Part of a small language model's weights: 720M tokens, 10988 steps.
Each number is 50 + 10 x the weight over its row's rms, rounded and kept within 0 to 99. Layers, rows and columns count from 0. The size before them is the row's rms in percent of the matrix's.

# layer 4 MLP up, 1024x448, rms 0.0416, rows 886-985, columns 288-319
097:61 48 55 65 67 39 43 55 34 54 63 35 49 43 57 51 54 34 54 45 53 66 43 54 41 74 49 45 32 39 48 53
093:40 34 42 60 50 56 48 55 45 43 48 50 48 21 71 43 60 57 43 71 69 35 40 77 70 59 36 65 55 51 54 47
097:51 63 74 44 55 64 64 49 49 51 64 48 46 39 43 40 45 60 55 77 70 45 59 43 83 52 61 54 37 59 66 58
088:44 50 54 50 46 71 51 67 50 40 51 59 64 65 57 53 35 41 64 23 61 40 57 52 53 46 57 44 39 62 56 46
105:39 62 49 50 54 77 42 60 64 54 62 44 71 56 42 64 71 49 54 19 34 46 45 56 52 42 65 39 54 49 53 55
097:61 28 49 51 44 34 49 45 49 59 53 61 35 44 36 52 65 60 36 71 43 42 61 44 53 46 49 30 53 60 54 48
099:56 53 56 64 40 53 39 41 56 47 50 47 32 39 39 36 47 53 30 46 42 48 50 62 44 34 58 56 73 42 37 44
092:67 60 32 34 52 59 56 51 34 57 52 35 70 59 58 62 41 59 57 55 55 62 42 39 56 57 54 44 54 33 46 59
101:48 54 57 52 51 54 51 47 44 44 44 53 29 40 50 34 35 53 48 46 51 54 45 52 41 33 51 61 45 50 57 41
097:57 46 63 51 40 46 51 51 69 52 53 50 56 44 34 48 60 56 40 42 57 64 61 54 74 50 51 42 51 60 54 48
100:32 41 60 55 49 70 51 48 27 74 48 63 62 45 51 30 55 38 50 41 61 54 68 48 51 46 49 41 40 51 36 45
111:41 50 55 80 45 61 58 50 67 42 38 32 43 55 58 42 44 56 47 60 55 47 63 53 55 80 62 53 59 45 36 43
134:51 39 39 63 53 51 49 44 61 38 48 51 65 51 58 52 63 51 47 58 45 58 60 57 45 57 60 61 23 37 56 39
089:44 57 36 60 39 47 57 44 64 49 38 58 45 64 81 57 34 51 63 37 50 52 48 48 45 30 44 48 48 40 60 52
107:59 53 64 62 49 42 27 60 54 55 64 65 53 50 34 47 59 66 47 52 56 41 41 54 51 55 62 68 61 56 59 35
093:62 48 40 46 51 53 40 71 46 48 56 51 34 40 47 43 34 47 43 48 55 46 59 35 55 39 38 44 31 56 40 41
104:52 59 47 59 48 64 52 48 50 39 60 67 58 52 40 55 49 48 52 53 42 64 55 41 56 26 51 40 31 53 68 54
109:42 50 55 59 60 64 61 65 33 56 29 52 60 53 53 47 53 51 43 45 45 58 46 64 47 65 59 60 54 59 49 44
103:73 52 34 42 47 52 39 35 53 41 58 44 66 55 53 54 39 35 50 56 39 63 65 34 58 53 23 38 32 62 45 44
110:42 50 61 49 60 65 52 54 45 44 60 70 41 60 65 52 58 46 58 70 58 39 39 51 47 59 50 43 55 55 44 48
103:64 61 38 50 35 38 58 59 55 37 49 43 34 59 29 37 61 51 29 56 60 49 62 53 50 29 59 45 41 40 50 56
095:47 39 46 73 51 47 44 71 34 52 52 57 64 60 47 51 64 34 43 54 37 46 45 53 71 76 50 47 54 56 46 44
110:60 60 48 45 67 53 52 47 69 48 53 45 56 55 60 62 47 35 59 32 58 50 53 71 62 48 43 59 56 52 30 51
094:47 41 49 48 47 51 59 37 42 27 43 55 46 50 59 57 53 59 57 56 46 44 56 42 43 67 54 52 46 62 31 54
093:52 48 59 50 51 42 35 49 40 46 42 36 45 57 39 40 34 67 52 51 26 46 48 41 41 52 43 43 47 45 56 57
092:55 38 49 53 46 54 60 44 41 55 48 39 36 55 52 40 53 50 55 45 37 58 38 53 30 61 55 43 42 44 57 38
101:56 56 71 56 59 46 54 52 68 49 43 50 50 55 75 38 51 68 54 67 28 36 57 56 43 45 39 64 40 55 56 37
097:61 41 44 36 63 52 48 59 46 47 47 58 64 51 44 47 69 45 34 44 66 55 51 40 58 58 42 47 63 45 46 46
107:37 42 69 41 39 40 41 64 62 62 35 38 47 42 38 64 63 29 39 59 56 51 38 52 51 54 51 69 62 57 41 42
097:41 62 60 65 53 68 40 50 61 41 48 50 70 51 39 49 49 45 57 63 36 46 66 36 59 56 42 46 49 44 44 43
117:42 58 52 45 60 51 50 50 40 81 58 50 38 51 33 51 49 35 45 52 46 50 46 47 47 51 43 54 49 48 44 53
092:52 51 45 61 34 33 36 53 45 52 46 56 70 56 35 45 53 41 48 64 66 35 55 41 57 49 48 37 48 45 61 52
096:48 63 48 37 38 64 55 64 61 50 37 49 56 44 61 60 66 52 59 66 64 53 38 55 50 75 34 51 53 43 53 64
091:62 43 57 42 49 47 39 37 55 62 55 41 69 49 49 56 62 27 41 60 42 43 45 54 60 54 56 46 35 39 53 50
100:50 41 38 52 45 48 46 52 42 70 51 62 66 45 61 34 50 23 49 57 45 48 59 34 58 59 33 43 29 56 31 64
115:41 69 52 47 34 54 50 45 45 55 53 56 51 34 50 51 65 38 65 47 36 41 47 59 55 49 51 56 42 37 59 56
095:59 87 46 58 44 59 49 47 57 57 60 33 57 58 49 44 50 51 57 58 56 60 67 54 66 63 55 36 32 45 58 42
106:42 51 50 45 55 54 38 59 52 57 36 62 40 54 47 45 49 45 43 61 58 49 42 44 39 56 61 62 62 58 52 45
096:51 47 56 41 47 50 49 57 53 49 33 48 46 54 37 50 62 46 36 52 73 45 52 60 62 63 53 55 45 51 30 45
098:47 26 41 49 35 59 62 33 51 60 61 56 62 52 52 37 49 76 49 41 53 57 43 40 47 56 75 55 46 57 49 49
095:48 44 55 49 61 52 35 35 54 61 44 40 62 51 61 44 73 56 62 49 45 35 64 56 42 50 41 57 41 38 46 40
101:31 34 45 38 55 60 51 58 40 50 41 64 50 58 62 58 59 43 53 57 52 57 46 43 41 69 61 59 63 42 40 54
102:67 55 49 46 56 38 76 57 59 45 59 55 43 53 34 41 40 49 35 50 62 63 51 37 51 30 42 55 58 42 71 30
107:46 46 70 57 44 70 36 58 39 41 56 53 62 39 48 40 43 57 25 38 46 54 62 50 59 55 66 55 56 45 52 48
096:57 37 42 42 51 50 48 48 50 41 47 55 39 38 61 36 37 58 74 44 61 58 55 50 55 34 46 43 45 43 56 52
090:45 51 64 67 56 56 58 47 35 33 55 64 51 52 46 49 47 56 38 43 48 37 60 56 31 40 43 31 69 51 32 54
100:58 58 41 53 54 56 46 44 57 46 34 47 62 41 59 47 43 42 38 44 40 42 54 57 46 49 49 38 44 72 47 41
109:48 50 67 51 34 49 53 61 45 42 54 59 38 41 56 62 54 57 60 51 47 49 44 62 52 53 40 41 64 51 54 48
102:35 33 32 64 55 72 32 49 44 46 61 55 64 48 39 65 56 51 54 46 51 53 46 49 78 40 48 52 63 54 47 43
096:57 49 52 62 49 47 35 45 41 66 64 38 42 58 54 52 45 56 47 41 52 40 51 42 43 52 31 48 43 52 42 53
094:49 31 44 42 27 55 48 48 37 47 56 54 50 66 55 55 54 55 61 37 43 59 60 36 44 40 42 35 57 54 51 52
098:48 54 44 55 44 47 41 50 55 57 64 59 42 46 64 65 54 41 56 30 53 54 54 40 39 56 46 45 61 26 42 57
100:56 49 43 41 52 17 36 72 63 46 59 64 54 58 36 58 60 34 30 29 47 57 67 54 48 49 54 43 66 47 61 46
105:66 43 44 41 50 41 56 47 52 66 46 49 44 48 37 64 70 33 47 56 44 46 64 50 51 39 54 49 50 44 56 52
104:53 34 51 54 42 38 36 66 39 62 42 42 54 51 48 59 46 45 37 61 37 59 39 51 49 52 34 45 52 58 45 57
100:33 48 57 35 53 51 52 54 30 71 51 44 42 47 46 47 54 58 54 73 49 43 47 54 36 50 51 42 60 46 55 67
096:38 43 41 51 56 52 69 57 50 47 45 58 48 50 51 48 50 38 61 63 55 46 58 32 46 60 45 55 48 62 53 33
099:45 54 43 38 51 43 48 40 57 54 30 55 54 51 53 54 58 57 55 49 62 56 72 57 42 65 35 53 54 43 45 55
103:54 48 56 52 52 43 39 35 42 52 57 67 31 43 55 54 42 32 31 60 51 40 37 76 44 29 55 53 51 53 40 57
102:51 63 44 30 50 50 62 51 46 64 57 38 48 35 42 56 68 42 45 51 59 55 53 42 53 43 55 51 63 59 54 49
097:47 49 65 38 49 70 52 64 57 23 61 59 61 53 64 42 56 35 46 46 35 55 37 39 59 32 46 42 52 65 53 42
107:40 40 57 57 54 30 38 33 57 43 46 45 27 60 49 39 49 56 64 51 54 51 56 42 56 38 46 55 48 49 41 52
093:41 49 50 38 55 52 23 54 61 35 51 53 47 41 51 60 48 37 42 57 33 44 45 56 33 62 49 47 36 63 44 24
094:51 58 52 54 45 51 54 65 36 53 64 42 58 37 37 43 47 44 54 43 62 49 59 47 61 59 37 62 50 53 42 49
099:40 46 35 47 53 44 61 70 36 39 45 66 44 68 56 62 65 45 53 63 56 39 51 47 54 46 54 41 56 45 53 49
103:65 54 41 58 50 52 39 46 31 55 51 63 60 49 40 48 63 43 81 43 48 48 36 47 62 52 57 38 51 61 48 51
099:63 57 53 55 42 67 70 50 45 23 54 44 57 43 54 51 58 61 66 67 37 59 64 49 61 70 42 54 55 39 58 49
102:49 28 57 46 54 48 55 45 63 28 40 37 52 49 47 66 51 80 59 70 48 36 42 60 40 38 63 38 54 44 35 49
099:34 56 63 47 55 55 49 60 53 51 44 48 58 41 42 61 54 56 35 49 50 50 34 51 54 59 32 55 47 70 53 44
093:58 55 51 36 57 50 49 47 57 44 43 54 46 46 38 38 63 67 62 45 51 39 40 63 57 50 82 48 45 55 34 44
100:43 61 58 38 45 47 51 58 31 68 53 46 49 46 61 46 43 52 47 64 50 56 35 49 40 66 56 65 66 52 53 60
088:47 46 39 43 58 53 57 39 65 55 53 50 60 57 49 58 58 47 48 41 41 62 64 39 49 34 56 56 28 45 49 52
101:44 53 62 48 62 52 56 52 39 45 50 41 53 74 54 54 37 49 39 59 41 44 52 39 37 56 40 60 43 58 41 39
107:50 47 57 41 55 47 64 69 45 49 65 55 49 56 45 50 52 40 51 40 41 46 55 47 50 47 54 58 55 42 48 53
096:61 60 43 44 53 61 49 51 48 48 40 62 45 47 43 52 47 54 64 58 51 46 39 47 57 33 67 41 44 63 39 49
100:63 56 44 52 71 65 62 53 44 61 58 61 59 65 51 52 53 49 45 67 45 43 48 41 70 57 42 40 51 58 36 54
099:36 51 55 45 35 44 57 32 47 46 42 58 37 56 50 48 41 58 49 41 55 53 49 46 36 35 53 60 52 47 44 47
104:42 54 57 67 52 41 53 54 58 58 49 44 65 49 66 50 52 57 49 36 46 58 57 47 38 54 36 45 41 51 57 60
103:53 43 44 39 43 54 41 49 55 56 27 59 57 67 42 58 59 33 59 50 46 74 40 30 43 47 51 39 50 52 63 39
100:47 51 65 63 27 56 46 52 54 63 63 44 58 60 42 47 50 55 54 49 23 56 48 46 82 47 41 27 45 52 47 42
101:68 55 45 54 45 64 50 31 48 44 71 38 50 56 38 50 52 28 36 57 47 46 52 17 40 53 38 53 47 47 63 48
103:63 42 44 57 67 44 42 56 47 62 43 68 45 48 51 37 55 43 52 59 45 73 46 54 62 50 31 27 55 58 48 68
092:39 60 48 53 48 54 69 48 48 45 59 35 40 43 52 51 51 47 52 48 56 63 35 73 44 43 60 45 60 40 65 45
104:52 51 56 56 41 46 68 52 43 48 35 45 35 46 54 28 52 62 65 55 46 23 43 59 61 39 33 57 55 38 48 60
095:49 63 52 45 47 49 58 24 40 44 40 58 54 50 47 38 49 54 55 43 61 48 59 52 42 48 39 50 31 61 55 42
098:66 40 45 52 66 54 54 27 46 64 33 55 54 62 43 50 45 66 49 38 58 38 40 70 50 59 47 59 30 62 32 38
099:61 58 44 51 64 41 69 32 20 61 64 58 53 52 42 61 36 63 37 57 61 50 46 43 51 39 41 58 47 52 53 69
112:45 46 45 46 54 48 47 26 58 50 68 48 47 43 58 44 38 44 41 55 50 62 39 47 57 63 50 33 56 59 61 61
096:61 56 48 60 50 68 46 58 31 66 42 58 53 51 55 57 59 53 46 48 45 34 51 47 61 65 51 52 42 60 51 56
095:47 50 43 48 56 47 39 48 40 52 48 51 48 45 68 49 55 63 65 44 49 66 38 33 54 46 53 48 30 53 53 64
098:28 56 64 33 63 46 37 39 57 41 53 39 44 51 63 57 44 46 57 49 50 52 50 65 36 59 68 71 55 44 44 40
098:51 28 46 74 52 58 38 51 49 49 47 29 64 65 45 58 45 59 52 44 50 45 55 39 49 42 32 51 46 54 66 65
101:47 60 57 51 58 54 48 41 46 55 45 38 47 44 38 29 62 53 51 45 52 56 41 45 56 75 56 45 45 46 34 47
102:61 63 45 40 47 66 55 35 45 40 67 58 47 29 57 39 54 55 61 49 55 54 79 56 45 35 35 42 66 52 42 54
103:45 41 63 50 58 61 53 61 39 55 65 65 45 49 37 60 42 38 44 38 39 71 62 62 59 54 48 69 57 59 38 31
110:61 26 42 27 69 47 51 51 61 59 44 55 29 49 56 58 57 70 58 28 29 51 40 77 33 43 44 56 65 63 47 53
099:37 50 55 50 50 61 29 67 77 47 57 77 40 38 44 20 38 49 51 37 48 55 51 59 48 48 47 50 61 59 58 32
096:52 56 42 44 53 42 41 28 49 41 67 57 75 58 33 56 54 51 46 60 47 13 63 64 44 53 27 53 46 45 44 66
094:44 57 61 35 62 38 50 50 56 63 63 48 56 45 48 56 43 55 42 55 36 49 42 65 41 49 40 56 58 47 53 46
096:36 55 51 56 53 50 60 47 48 60 44 65 65 51 44 38 45 57 59 54 42 53 55 54 53 42 53 57 49 64 43 46